{"d_model": 224, "n_head": 7, "activation": "squared_relu", "norm_eps": 1e-07, "rope_base": 583.0, "init": "normal", "optimizer": "muon_variant", "lr": 0.0166, "beta1": 0.93, "schedule": "wsd", "decay_fraction": 0.566, "final_lr_fraction": 0.1, "seq_len": 256, "train_tokens": 369300000, "dataset": "wikipedia_en"}
Each number is 128 + 24 x the weight over its row's rms, rounded and kept within 0 to 255. Layers, rows and columns count from 0. The size above them is the row's rms in percent of the matrix's.

# layer 3 MLP up, 896x224, rms 0.206, rows 207-237, columns 0-111
size [ 97  86 105 103 103  97  95  88 102 102 104 108  98 119 105 103  98  97 101 102  93 105 104 100 104  99 104 101  98  96 104]
[[135  97 135 111 115 111 111 124 159  89 162 129 172 142 130 112  95 126 124  76 138 111  87  97  72 123 124 105  96 150 136 118 130 143 124 115 140 140 119 132 167 100 102 140 121 110 161 102 120 139 148 118 126 114 117 107 137 121 149  92  89 140 161 177 120 180 129 145 134 137 125 145 153 128 141 142 145 127 118 117 155 138 128 109 110 145 117 155 161 102 114 156  95 146 106 133 154 174 129 125 139 100 125 106 134 129 115 117 118 126 161 142]
 [ 57 101 101 114 125 113 142  74 157 129 109 144 141 136 133 115 140 159 157 144 101 132 153 138 122 126 105 145 118 167 135 105 131 112  91 156 149 169  65 159 157 158 145 103 130 142 101 126  91 101 140 125 136 146 149 133 120 101  95 139 147 103 148 177 159 153 133 158 126 165 130 122 129  64 109 119 174 158 163 116 158 117  76  99 107 117 172 134 138  81 132 123 106 148 127 120 164 132 147 124 130 116 138 118 127  87  97 122 154 115  87  97]
 [124 108 142 125 111  88 122 114 113 156 117 144  99 114 105 125 179 120 158 148 111 135 100  80 167 133 132 111 115 150 157 172 136 173 119 199 156 111 121  94 124 135  85 110 127 132 121 145 133 156 107 131 108 123 114 109 121 152 136 148 146 110 109 123  92 155 145 122  66 144 147 147 100 118  97 153 166 144 134 116 152 158 158  86 143 176 134 134 131 122 128 140 149 114 155 146 141 129 133 141 134 106 157 176 109  99 111 112  93 118 132 130]
 [163 113 124 130 114 124 119 158 131 117 115 178 135 154 115  97 125 116 153 142 144 101 130 131 110 131 156 114 142 139 119 136 143 127 105  90 160 176 166 147 128 143 151 122 105  83 157 105 159 124 127 187 119  84 167 153 115 150 151 119 153  64 151 102 153 128 138 154 155 150 125 177 136 142 149 131 135 163 120 129  89 125 131 132 148 138 146 143 119 100 128 128 135 115 128 127 120 101 143 130 123 170 115 133 123 143 166 159 130  79  93 124]
 [143  77 107 149 169 112 120 174  78  96 112 166 131 144 105 122 150 177 109 119 119 146 149 109 122 114 116 125 159 185 131 119 134 134 149 112 115  89 118 124 142 141  93 155 136 130 121 133 124 176 175 163 152  98 176 117 114 135 105 107 147 121 117 153 147 121  83 121 145 145 123 110  98 130 137 102 162 107 116 108 109 143 163 144 168 117 155  96 137  83 162 148 164 145 157 114 153 145 118  92 145  97 134 127 140 169 135 124 135 175 165 136]
 [174 100 136 151 134  90 111 132 129 110  96 121 148 112 100 117 134 173 134 128 131 119 110 159 119 133 181 135 148 138 151 114 130 105 143 113 162 127 138 129 116  92 107 141 143 114 162 120 156 130 168 155 141 108 149 153 123 141 119 117 132 142 132 104 169  87  94  93 136 145  57 142 127 178 130 147 124 168  92 134 155 152 135  87 112 126 110 115  89 123 109 109 103 118 150 159 124  96 114 170 123 120 100 100 143 140 135 152 162 139 137 104]
 [123 123 121 123 118 150 119 134 116  56 156 142 121 130 132 117 162 119 100 125 163 138 128 133  89 133 112 124 155  95 150 120 115 118 129 103 133 140 163 117 127 152  91 109 121 156 138  93 124 187 111 123 149 120 143  97 134 130  88 125 139 113 115 116 142 165 116 146 126 110 120 165 115 190 114 142 165 131 128  99 134 135 118 178 120 135 143 124  95 129  53 137 129 128 150 117 125  62 138 162 153 135 104  92 146 117 127 140 143 107  99  93]
 [114  73 136  90 164 112 147 154 110  91 175  79 139 135 132 118 158 144 155 105 155 114 115 142 116 144  92 148 157 124 124 126 150 144 130 154 128 167 194 142 127 152 129 151  88 150 162 143 137 131 145  95 121 139 111 126 125 118 115 100  76  73 117 145 168 137  93 136 128 116 150 142 113 117 161 125 131 149 102 128 155 135 127  91 135 102 122 139 142  83 125 114 120 140 133 131 132 105  86 122 118 166 113 138 142 120 126 149 128 145 142 146]
 [131 120 135 147 100 119 123 121  90 110 112 129  81 126 180 128 141 113 115 112 169 142 128  98  77 142 109  94 110 106 128 106 152 164 101 131  84 109 103 116 132 169 129 119  77 157 135 128 108 113 124 153 117 168 136 144 112 130 144 114 148 109 197 147 111 103 175  78 121 124 104 109 119 162 115 124 123 135 135 113 155 116  66 157 111  98 146 106 120 113 145 155 129 120 126 176 175 105 135 134 108 105 125 141 161 155 107 137 160 109 120 132]
 [130 109 104 118 115 156  84 161 120 131  79 142  97 182 112 165 112 164 153 165 138 109 175 136 139  86 132 134 101 155 135 134 122 125 131 144  86  96 127 105  98 136  94 169 156  95 133 160 145  90 111 155 164 107 135 157 150 132 168 123 169 136 112 115 149 177 118 108 167 174 147 128  89 133 149 108 157  81 115 123 133 109 145 118  94 140  79 104 110 131 126 122 155 132 150 119 128  82 150 120 126 148 134 166 112  96 139 159 124 144 139 146]
 [130 110 148 112 100  96 100 151 129 148 147 141 168 122  93 110 117 117 127 102 125 137 151 135 101 163 165 113  98 127 112 137 140 118 119 139 158 140 182 144 130  98 143 128  84 128 100  94  94  96 161 156 128 106  87 147 137 103 108 121 131 116 119 108 101 148 153 184 104 151 113 159 131  89  64 126 154  95 147 133 114  84  98 164 122 154 151 110  74 104 124 155 151 105 168 132 136 147 158 123 167 200 103 123 160  80 114 123 114 122 168 124]
 [115 122 128 114 161 146 139 190 110 137 113 121 112 132 117 116 150 108 135 116 156 161 128 171 103  91 173  96 147 146 107 146 155 114 124 124  91 160 138 126 108 172 116 114  94 103  90 111 141 146 161 143 146 145 149 207 115 137 135 158 128 178 143 131 101 144 118 125 102 132 122 130  79  94 138  93 114 122 140 133  95 149 178 114 151 168 146  90 124 124 120 150 130 142 131 108 143 125 139 117 151 116 110  92 135 115 153 142 136  99 143 130]
 [128 124 115 129 120 121 134 139 116 121  64 144 138 179 113 119 195 137  90 124 123 125 189 174 110 129 156  85 123 115 118 111 133 116 166 153  82 149 108 134 142 173 125  94 120 153 121 131  91 143 125 124 111 138 119 111 164 129 140 115 105 131 134 127 133 147 133 145 126 109 113 115 114 115 145 150 118 143 123 118 123 131 121 131 128 111 101 163 134 132  94 121 155 163 100 134 110 159 110 133 172  93 141 116 100 148 114 122 135 142 120  73]
 [166 137 143 134 132 138 135  87 177 112 134 114 179 114 163 133  82 169 125  70 127 122 105 107 109 139 118  90 188 184  86 131 106  92 107  93 106  91 171 125 129 134 184 111 119 134 137  87 151 107 161 148  99 139 126 153 162  93 101 146 121 151  93 146  94 146 115 135 115 137 159 114 111 144  83 133 138 112  93 139 135 130  95 120 127 120 137 123 132 124 120 135 136 123 149  79 132 129 112 109 136 107 114 123 126  96 139 101 168 113 115 164]
 [167  94 118 150 132 121 122  93 162 125 109 126 114 144 137 124 122 141 123 148 171  91 128 113 130 140 141  90 158 171 145 121 109 127 133 119  89 122 130  72 143 152 119 125 126  90 136 144 172  86 132 150  72 164 142 170 119 146 154 160 128 111 136 134 112 103 109 146  70 146 104 152 154 140 125 135 146 109 141 137  91 102 122 127 142 137 124 112 107 107 135 154 112 122 162 110 125 143 119 141 119 127 165 107 154  94 131 151 144  92 107 144]
 [123 159 146 121 127 137 118 162 123 135 174 127 124 102 157 147  77 151 126  92  98  96  91 119 130 135 107 170  89 177 132 180 145 135 100 136 115 127 114 146 177 153 129 137  99 139 138 118 149 119  92 143 169 142 143 143 103 101 163 133 143 148 117 173 123 164  91  82 125 156 164 134 120  95 107 137 120 113 152 126 137  96 146 106 103 177 103 103 136 106 110 153 130 139 124 134 115  93 129 149 148 192 106 147 130 100 137 148  80 110  86  92]
 [133 110 122 139 152 136 131 129 155 160 149 150 179 168 156 127 114 112 150 147 141 164 154  89  81 153 129 183 136 149 116  81 136 131 147 156 143 195 144  77 120 148 125 115 107 139 144 156 183 128 142 175 165 111 126 122  84 123 146 112 128 156 167 151 147 154 128 149 100 132 137 163 157 127 118 145 154 164 154  98 108 156  81 131 150 133  95 148 110 103 120 107 136 132  96 121 170 170 114 102 108 143 180  99 130 121 138 143 153 118 159 125]
 [121 157 134 122 152  91 131 140 108 140 144  87 136  97 171 147  87 173 147 142 125 157 144 111 125 155 120 127 143  99 122  97 107 108 124 105 130  90  84 123 136 144  97 105 101 159 125 138 151 123 123 149 132 147 132 138 108 140  97  93 137 156 171 101 136 129 131 119 119 165 144 129 123 139 166 132 105 104 142 138 140 132 134 137 112 140 137 108 114 127 128 126 159 125 158 133 200 138 133 132 169 119 135 163 110 117 131 135 169 150 119 159]
 [102 146 110 147 156 148 141  94 144 116 124  92 142 147 114 115 132 152 117 103 167 131 160 122 128 123 112  87 127 147 138 128 160 110 142 111 101 109 142 137 105 129 138 111 137 132  96  83 115 163  93 113 146 112 168 164  54 161  76 110 151 142 148 133  81 161 126  95 134 121 133 132 128 119 102 119 161 140 154 106 142 106 115 135 155 164 137 131 146 137 116 136 120  66 145  99 125 162 145 147 138 119 125 123 119 186 147 152 134 140 136 176]
 [143 112 140  88 148 102 113 139 107 145 119 116 125 139 144 146 133 156 100  90 103 115 119 136 105 129 159 132 126 111 130 177 106 113 124 125 151 116 132 104 135 135 148  80 110 128 101 103 131  87 110 126 115 111 138 131 145 140 142 147 115  66 137 123 131  96 150 157 131 117  77 115 125 110 152 131  88 128 126 121 143  91 104 119 117 133  85 168 145 138 115  94 147 127 101 133 123 105 132 161 163 126 152 146 116 184 136 148 136  89 108 105]
 [125 155 111 137  93  92 116 146 135 133 138 117 118 124 189 107 142 104 143 161 138 123 114  71 140 184 106 134 108 134 163 121 132 151 133 118 107  99 160 129 131 149 166 154  80 153  91 154 154 108 134 139 102 104 108 136 104 100  99 139 122 150 154 120 138 141 123  99 134 160 128 143 118 137 113 153 150 107 144 120 147 136 107 133 150  90 149 126 139 115 132 212 116 131 147 143 152 133 122 109 155 156 158 111 142 174 126 145 128 117 109 142]
 [ 87 140 136  96 124  93 168 108 135 101 139  59 110 170 114 145 200 142 114  88 158 135 119 140 166 147 126 103 133 171 121 134 158 105 103 115 145 142 108 135  91 122 164 151  99 168 155 121 147 113 102 118 124 144 129 132  87 137  78  82 126 114 102 139 136  85 165 146 142 113 178 129 103 134 124 155 136 135 106 137 126  99 153 137 141 118 122 105 112 112 148 143 109 137 126 152 167 127  88 138 146 101 116 147  96 155 152 122 120 131 118  88]
 [131 111 135 196  87 127 122 112 158  85 124 126 160 139 101 139 153 114 122 114 129 125 109 127 125 117 105 122 131 124 133 119 134  99 171 127 106  98 123 147 105 167 113 117 136 108 141 131  95  99 142 145 115 135 135  71 146 155 124  81 129  95 106 110 104 145 123 130 104 107 117 134 147 151 120 149 133 107 121 128 116  66 160 121 167 111 139 159 109 127 153 132 126 130 101 161 115 109 125 139  95 111 120 169 113  81 127 150 124 116  95 118]
 [138 118 128 116 125  95 114 136 119 137 127 129 101 129 121 136 150 145 114 101 135  88 114 120 107 129 120  95 197  98 150 178 149 141 135 111 122 105 111 132 102 126  91 116  99 117 138 144 117  90 133 175 122 104 170 128 128  83 130 115 124 137 152 127 135 154 100 168 166 126  80 120 172 149 132 166 128 140 133 103 171 127 113 141 121 135 137 119 147 106 116 161 138  76 129 120 173 116  88 170 163 117 122 145 187 120 107 132 104 159 121 131]
 [ 78 107  76  77 125 114 133 130 120  99 126 151 132 148 109  74 138 216 133 156 165 102 132 149 132 138 122 137 182 122 145 118 139 148 169 100 178 108 104 154 151 118 138 106 133 164 141 175  82 136 108 130 148 135 109 133 142 127 118 104 137 166 117 144 163 130 140 101 128 111 134 149 124 159 172 133 101 124 152 119 128 139 126 103 129 142 116  95 132 126 169 160 114 159 114 143 122 102  74 128 145 173 127 135 136 150 128 135 138 127  86 124]
 [124 118 150 140 116 129 124 161 148 131 135 148  50 179 127 141 112  97 137 105 124  99 110 102 129 120 158 127 102 118 110 154 134 119 110 129 100 154 119 141 109 150 124 141 110 146 132 146 124 115 172 162 105 156 139 128  57 141 153 136  79 152 146 100 146  97 118 163 125 145 150 128 102 147 159 142 144 168 155 168 130 118  99 136  97 124 113 186 152  91 120 161 129 112 125 128 114 133 146 137 130 179 133 143 138  83 126 139 159 100 170 140]
 [118 153  88 155 112 172 133 136 141 120  94 108 158 151 122 148  87 154 120  59 137 124 131 105 143 187 142 127 155 140 124 164 127 116 137 166 145 125 108 132  80  85 118 159 118 157  89 125 122 103 100 146 116 124 140 120 150 118 149 148 150 190 104  80 185  91 129 147 140 143 128 101  88 142  97 134 128 132 102 115 132 131 151 112 116 126 120 153 112 145 118 112 112 130 131 152 130 153 166 115 131 200 166 123 169 163 130 144 190 142 117 163]
 [128 159 118 109 122 127 139 170 162 107 114 130 169 155 150 103 143 156 149 135  94 158 132 150 147 138 162 168 159 122 140 150 128 152 113 157 114 122 178 147  52 150 124 144 114 166 152 155  86 148 116 131 126 163 147 146 121 125 158 125 111 123 125 116 111 133 113 164 174 130 138 167  85 171 110  92 117 109 130  89 130 185 151 152 129  89 137 126 146 156 136 127 159 148 139 144 191 101 134  65 129 142 131 121 142 106 115  67 158 148 110 148]
 [142 126 105 127 143 119 120 122 137 133 161 122 105 155 115 132 128  92 104 143  86  85 103 112 129 111 158  77 125  75 139 106 113 107 118 113 148 129 123 148 127 101 114  69 115 109  99 142 119  86 114 160 135 129 125 158 163 165 135  79  87 140 100 167 116 142 106 169  91  81  98 159 173  94 125 131 147 145 114 131 175 124 103 156 155 147  84 169 138 102  98 134 145 147 154  86 156 135 145 120 131 135 146 120  50 128 108 141 131 145  94 125]
 [116 134 133 150 139 124 108 172 187 142 124 154 134 149 157  99 138 136 142 106 147 113 102 127 115 121 113  72 137 113 108 120 119 155  99  91 120 130 133 140 126 145 120 128 148 132 103 116 132 127 118 167  84 101 172 105 116 162 117 126 167 101 135 142 127 117 105 108 180 121  98 110 140 143 140  99 144 106 141 160 151  87  91 151  93 128 154 140 108 160 118 102 152 125 120  76 152 101 133 123 110 143 137 148 141 105 106 133 122 109 123 148]
 [139 132 141 136 114  68 142 115 112 143 110 167 161  72 113 118 107 126 138  97 128 138 124 123 145 149 116 147 138 120  98 166  89 119 114 136 113 142 153 151 127  99 154 163  88 145 121 133 150 124 135 112  83 167 177 133 120 146 129 152 148 100 126 133 152 125 131 106 108 138 132 109 107 113 135 121 106 131 145  95 158  96  91 119 146 117 119 164 108  92 127 158 119 139 129 126 144 165 136  71 114  91 164 148 118 158 113 132 164  78 121 163]]
# layer 3 MLP down (transposed), 896x224, rms 0.153, rows 207-237, columns 0-111
size [101  90 107 103  99  98  89  87 102 104 107 107 100 103 104 105 100 102 102 102  97 102 104 103  90 104 103 106 100  98 102]
[[121 132 126 144 153 118 130 128 116  99 117 127  93 157  97 123 160 143 117 125  93 143 103  81 149 122 146 134 149 124  97 126 111 132 141 130 164 141 136  94 127 134  88 172 146 139  80 108 147 121 207 142 118 120 124 133  86 138 138 154 105 141 145 130 124  81 151 122 117 143 121 129 143 107 172 102 126 152 111 135 137 124 159  91 118 182  76 165 139  97 173 162 130 123 111 114 144 131 135 132 143 123 122 156 145  83 144 148 175 133  64 119]
 [144 115 109 152 106  91 128 115 119 209 166 125 156 122  84 170 134 103 134 127 158 134  97 121 113 127 158 117 121  72 105 148 112 146 119 161 122 101 131 129 124 145 177 135 126 149 107 132 148 105 135  98 166 156 124 108 121 134 107 105 162 139 154 145 107 110 124 115 163 109  85 115 117 122 116 138  86 119 160 143 127 137 196  89  98 123 121 112 184 126 127 109 129 158 153 172 121 130 126 103 112 112 111 100 154 149 113  93 128 143 118 176]
 [124 144 109  95 121 154 116 108  95  96 100 101  91 140 153 130 140 160 109 125 111  63 146 121 145 104 143 128 135  92 173 137 112 143 109 128 124  90 144 133 117 134 129 134 163 142 115 160 136 132 170 112  97 150 151  94  71  98 144  99 129 120 155 123 155 112 106 134 119 127  93  97 167 158 109 127  99 159 112 160 137 100  78 132  95 157 157 100 141 134  93 145 116 133 134 145 153 122 135 141 143  91 118 113 151 108 100 130 119 174 121 117]
 [124 100 125 166 136 137  93  86 170 123 146 131 127 147 125 109 143 188 154 121 122 102 100 110 107 110 178 137 104 112 172 132 105  95  74 151  93 153 129 120 106 141 127 119 114 123 124 142 128 107 128 129 107 113 131 128 146 123 157 162 109 143 165 103 180 110 154 152 116 123 119 145 136 137 129 135 164 164 123 160 147 149  92  85 104 150  84 124 105 142 113 100  80 112  89  90 135 124 153 120 166 180 161 115 141 109 128 140 136 110 125 112]
 [170 153 146 155 142 193 134 120 130 128 144 111 145 132 141 122  98 120 162 111 122 116 146 119 158 122 124 128 138 172 136 160 107 103 103  87 181  70 184 130 138 138 163  98 141 178 125 138  88 129 199 165 105 134 119 115 140 114  90  94 144 128 153 101 128 134 134  87 138  90 128 143 102 128 115 141 159  92  90 145 154 134 115 161 101  94 114 114  94 114 129 119 144 102 157 132 108 150 140 110 174 126 103 102 152 171 106 142  73 118 144 109]
 [118 125 137 171 102 114 149 116 128 128 105 138 112 141 125 136  97 132 133  92 132 147 146 141 117 132 125 135 134  88 151 129 121 144 129 161 122 146 108 158 107 147  80 161 154 145 108 107 172 169 119  96 187 119 163 147  90 133 123 136 138 144 149 106 129 143 121 107 118 121 158 150 108 149 132 131 167 125  92 157 125  98 126 116 124 119 108 131 121 122 105 156 175 112 117 122  93  99 136 112 112 139  73  80 123  77 136 176 148 153 125 115]
 [105 121 144  79 138 129 119  98  89 167  99  85  82  99 103 117  74 133 123 130 178 137 144 134 142 109 137 156 123 117 150 119  94  84 133 127 130 136 100 176 144 164 101 134 146 131 147  85  80 143 146 111  86 128 141 180 140 153 142 138 116 115 122 109 139  85 113 130 131 105 159 115 156  84 119 101  72 120  79 165 129 134  90 112 125 116 170 151 111  84  51 121 123 136 160 136 138 139  80 109 124 165 133 130 156 151 138 118 108 135 137 145]
 [134 160 150 147 109 109 112 135 151 138 137 114 122 111 104 177 163 108 108 124 101 151 124 117 120 126 150 196  96 127  97 146 126  96 123 152 107  85  96 141 149 100 163 163 142 147 153 126 127 144 139 141 126 134 172 122 118 146 125 134  90 140 169 119 158 105 174 165 146 114 100 100 124  97 115  97 140 105 162 125 107 101 120 122 149 116 163  98 181  89 143 120 124 146 135 157 138  79 110 146 115  97 131  75 163 134 127 153 114 150 139 112]
 [145 132 149 122  95 113 113  98 169 134 167 126 149  93 160 174 163 152 137 136 106 101  84 163  88 151 137 100 135 134 142  96  97 170 106 158 130 174 151 187 126  99 174  80 150  88 109 111 124 105 128 112 138  90 161 123 128 140 135 147  81 104 101 138 134  82 176 131 125 154 111 110 125 155 128 116  91 122 165 107 131 104 163 104 155 140 117  75 132 139 165 138 152 122 130 160 136 198 127 134 142  99 119 120 137 157 154 128 116 118 127 114]
 [129 147 161 176 138 133 142 145 131 101  99 105 130 138 132 140  82 164 121 104 131 116 136 102 127 141 124 110 136 122 134 140 128 111 144 145  98 136 124 155 142 136 131 135 113 141 160 166 129 126 181 168 139  84 100 146 155 144 132  92 126  94 118  93 190 156 111 149 119 110  94 107 124  95 169 135  89 100 121 117 142 123 186  85 100 141 140 127 134 141 139 117 106 128 141 110 126  96 119 140 180 100  88 139  96 117 170  60 102  86 140 115]
 [148 168 189 114 142 143 104 119 128 119  93 113 154 187 129  86 137 124 121 159  74 140 113 146 129 127 117 144  99 172 111  96 164 117  97  96  94  93  85  96  81 126 109 112 140 130 110 154 119 128 145 121 120  89  95 157 168 151  96 103 102  80 118 108 142 152 113 138 113 122 116 129 161 163 110 114  99 112 122 158 124  82 120 116 121 126 116 157 149 146 105 134  85 128 117 160 128  97 120 110 143 150 104 116 111 124 103 106 119 128 114 133]
 [118 135 154 144 115 118 132 108 145 162 121 118 104 142 141 140 144  96 174 159 174 151 139 182 169 120  94 138  98 135 113  91 124  91  64 139  98 107 131 131 145 109 117 102 116 119 115 112 127 100 142 125 155 153 137 154 145 127 100 158 100 116 171 124  87 144 126 179  90 132 105 140 109 180 158 162 134 161 108 103 137 171  87 102 105 162 124 109 159 121 105 149 116 157 138 122 116 110  70 164 103 122 149 119 141  96 125 150 166 145 112  74]
 [151 146 156 114 139 165 136 106 104 135 160  98 129 155 123  81 129 133 164  89 126 133 113 141 106 121 119 108 169 134 138 120 176 113 161 132 117 167  72 107 140 163 103 125 107 134 117 102 161 136 146 152  89 131 133 114 154 127 140 161  98 160  91  69  92 121 140 100 123  86 144 134 160 136 110 116 150 135 124 157 109 101  88 161  78 132 113 151  79 123  89 124 131 137 109 198 127 112 174 119  92 117 131 132 140 152 113 113  85 147 128 123]
 [103  71 173  67 133 133 128 154 140 122 181 110  95 118 152 107 145 166 107 127 118 121 121 115 129 155 148 143 108  82 125 111 107 155 153 172 121 150 118  87 142 104 151  88 170 119 139 106 142 114 153 121 106 121 125 123 132 132  96 151  94 153 111 152  89 119  92 102 122 133 127 109 111 122 114  73 127 150 111 144 106 108 114 137 101 119 103 149 120 161 145 136 107  99 119 160 163  97 133 126 115 165  86 104 134 116  99 129 130 136 169 151]
 [ 78 133 175 157 121 109 131  90 164 117 104 135  99 144 170 150 118 168 143 142 147  54  87 124 141 126 128 119  89 132 101 169  96 126 130 174 126 115 109 133 129 129 114 111 139 123  92 151 147 117 133 143  84 123 127 160 138 103 117 127 139  80 139 108 107 107 143 116 144 154 142 102  94 124 115 132 159  99 156 122 109 103 149 160 119 156 145 120 106 127 114 140 129 103 115 142 147 110 117 135 113 124 169 116 102 130 111 112 124 121 119 131]
 [117 118 137 138 149 138 104 159 116 137 132 115 122  82 128 157 106 143 106 171 108  99 141  87 161 123 168 175  78 163 143 124 133  97 159 193 163 108 143 129 115 123 150 121 135 133 138 111 139 150  78 144 140  94 144 143 100 145 127 125 119 109 132 140 141 150 104 168 106 123 176 134 117 127 131 142 100 147 164 126 138 156 134 113 127  98 115 152 109 106 138  98 122 102 147 149 105 135 136 102 117 162 108 147 131 131 118 108 126  98 104 126]
 [141 124  94 105 154 116 141 133 163 159 147 107 108  94 142 150 109 115 102 140 152 122 144  96 133 105  98 109 124 101 121  90 152 117 109 122 103 122 154 126 134 138 161  81 130 106 135  97 105 154 114 124 158 112 137 105 119 175 147 159 145 130 142 119 119 169 118 132 114 138  73 145 126 157  95 150 148 155  78 160 196 154 116 139 149 112  69  64 139  84 118 128  57 145 151 159 122 126 120 153 162 121 134 114 139 148 110 149 121 116 107 153]
 [167 142 125 174 102 155 136  96 131 127 122 131 148 124 153 152 110 112 154 148 135 128  96 103 125 120 118 100 144 170 135 156  99  86 135  85 168  96 145 102 132 111 103 147 165 156 145 107 131 152 105 131 119 133 150 168 159 115 152 150 125 123 129 159 133 133 171 121 187 105 153  92 149 130 142 112 125 139 165 123 129 134 177 138 127  88 131 202 109 140  97 125 137 113 130 140 103 147 122 147 147 145 117 101 125 161 112 130 142 118 137 158]
 [147 164 142 126 140 125 106 118 106 152 128 115 160  90 105 105 110 138 132 136 108 118  95 132  97  99  97 144 106 109 181  73  95 104 100 172 134 146 152 129  95 133 143 139 137 122 131  98 177 141 117 114 144 127 180 142 165 136  72 147 158 110 127 126 117  84 154  97 127  88  75 134 122  88  99 111 108 143 120 108 139 153 145 146 121 124 162 133 162 130 122 177 168 119 133 130 132 156 132 125 167 129 102 114  98  95 116 100  92 107 168  98]
 [119 128 136 117  75 126  73 130 119 109  99 160 111  67 119 111 144 133 127  93 124 132 142 141 121 103 138 135 133 176 113 168 118  91 104 169 138 116 145 100 140 138 103 137 142 130 136 104  93 132 172 171 127 134 112 130 139 137 138 134  94 164  91 143 133 127 131 119 116 153 139 124 144  96 109 146 120  96 152 152 188 115  91 134 139 141 149 133 112 154 130 120 148 131 101 151 107 165 125 111 143 132 129 117 123 209 163 120 133 107 123 140]
 [129 123 120  84 147 145 109 111 147 136 114 104 132 106 146 131  74 159  98 131 161  88  93 137 120 145 106 131 120 128 168 133 152 128  95  94  98  86 161 163 118 122 103 190 164 145 132 140 117 110 131 130 152 110 106 145 127 154  86 134 132 139 118 139 111 151 139 100 158 146 150 139 122 115 135 132 141 100 127 113 119 118 172 129 131 160 125 119 134  89 127 152 137 128 129 114 132 180 180 135 164 110 140 103 127 142 141 124 118 155 151 129]
 [108 181 120 139 118 124 153  80 183  99 153 139 125 156 132  84  99 133 126 165 154 137 127  98 147  96  92 177 129 123 100  68 121 122 164 117 130 133 117 133 126 107 145 138 165 173 121 111 119 162 137 124 125 121  90 119 148 136 109 145 132  93 144  89 143  85 139 125 139  84  81 134 109 117 156 144 137 165 165 169 116 119 106 137 104 103 134 100 138 104 173 132 123 123 137 112 102  95 163 119 150 127 113 148 132  72  91 118 124 129 126 130]
 [149 183 126 124 111 120 146 126 128 118 172 148 176 164 116 137 100 134 110 100 137  96 107 165 135 145  97  86  86 147 128 196 119 113 100 126 134  80  95 159 110 169 145 109 140 124 139 124 106 109 125 151 121 148 204 120 127 119 110  98 148 136 109 128 126 128  98  64 145 117 133 128 141 130 141 121  63 112 112 110 161 106 114 157 140 116 175 135 146 114  99 109 147  94 137 120 162 131 128 131 144 101 128 136 167 122 109 104 123 132 138 155]
 [149 141 102 149 109 165 140 139 121 112 129 107 132 148 133 114 156 110 147 141 178 126  86 130 130 159 121 151 122 114 112 113 140 119  90 142 146 122 133  94 118 172 132 160 140 117  73 130  98 141 121 169 154 105 130 137 167 134 131 144 142 147 133 161 140 136  98 132 117  98  99 124 151 132 146 158  74 137 120 109 118 144 166 161 180 109 146 139 152  91 100 108 135 128 134 144 145  95 116 158 139 130 150 119 153  61 127 134 111 115  87  96]
 [133 128 108 123  95 109 119 130 116 164 169 101 155 146 131 127  95 184 120 123 153 135 162 117 154 128 136 140 107  97 105 106 171 137 134 123 141 127 112  75 142 108 134 113 188 117 158 121 141 150 134 152 153 168 175 127 138  79 125 116 110 152 118 140 146 158 129 137 163 116 162 139 142 133 125 114 115 116 104 138 151 137 173 131 122 192 152 104 121 158 141 113 111 143  83 137 123 107  95  93  89 137 100 135 111 151 115 102 171 151  86 145]
 [134 162 112 157 137 155 133 117 137 105 148 157 127 108 144 206 137 132 139 139 134 117 128 114 130 135 119 147 121 129 149 118 138  65 104 112 169  74 165 108 144 137 147 141 133 159 157 130 124 133  90 110 146 136 171  92  98 121 164  95 146  83 138 117  86 167 153 116 109  76 109 100 142 104 154 122 126 121 131 136 123 147 129 115  82 142 129 186 138  96  92 113 154 148 131 139  91 173 157 105 145 110  99 130 129 134 108 101 115 139 133 123]
 [126 115 144 135 155 102 144 116 147 117 138 129 143 125 126  85 171 132 113 140 138 116 135 129 103 162 132 161 113 170  80 123  92 112  85 132 125  91 118 110  97 105  93  67 154  87 135 126 130 112  87 151 131 131 135 121 120 106 162  90  94 134 137 117 114 119 118 125 102 139 136 131 172 112 129 100 118 156 104  87 141  95 125 122 117 115 174 174 145 139 123 150 167 149 129 118 114 187 124 118  56 119 139 161 155 124  81 127 105 167 138 133]
 [144 172 178 113 137 142 100 145 109 143 124 156 108  66 123 118 114 143 114 177 129 129  85 164 140 137 115 155 136 107 157 133 159 111 113 143 133 110 114 163 133 156 152 114  87 117 163 135 124 156 108 130 122 131 133 156 133 131  99 109 132 122 156 125 114 112 120  88 123 112  89  88 145  86 107 138 136 156 131 104 117 151 108 124 103 110  99 155 148 103 132 139 150 122 126 132 109  81 141 129 129 128  93 132 124 137 124 138 148 157 119 107]
 [120 103 134 143 108 132 142 143  99  88 164 108 166 154 137 132 119 102 131 143 139 138 156 126 169 141 111 163 145 120 124 159 107 129 149  95 134 122 195 145 138  92  93 166 155 139 142 120 157 155 123 138 123 115 138 122 137 138 113 164 113 128 107  91 139 128 125 135 126 162 114 105 129 118 139 103 120 138 142 102  53 118 160 109 160 170 144 145 173 138 114 137 124  73 153 111 143 108 168 122 115 106  79 155  99 145 116 145 149 149 113  96]
 [131 169 102 110 122 169 173 124 134 116 192 107 134 165 125 131 121 116 145 110 159 132 135 127 120 207 133  97 148 156 165 156 108 161 111 133 126 125 118 155 106 144 141 146  94 137 101 127 111 112 133 142 145 106 143 160  94 141 163 131 110 149 136 102 159 123 135 162 181  88 138 115 139 129 123  95  88 143 140 112 158 113  89 147  97 118 122  83 101 152 135 107 137 112 151 156 142 121 149 151 128 119 119 121 134 160 106 119 127  99  95 108]
 [115 141 106 126 162 133 117 132 162 141  98 125 151  78  79 158  96 135 165 156  78 163 149  99 155 178 133 117 157 100 127 131 110 164 103 148 166 107 135 138 163 136  89 123 134 149 125 122 118 131 127 151  66 154 138 125 129 143 104 181 139 127 147  98 135 144 161 115 133 112 179 137 103 132 136 141 141 152 121 168 107 120 125 115 135 168 144 125 129 145 163 148  97 176 135 143 134  96  80 125 141  72 138 133 144  92 117 138 121 167 142  95]]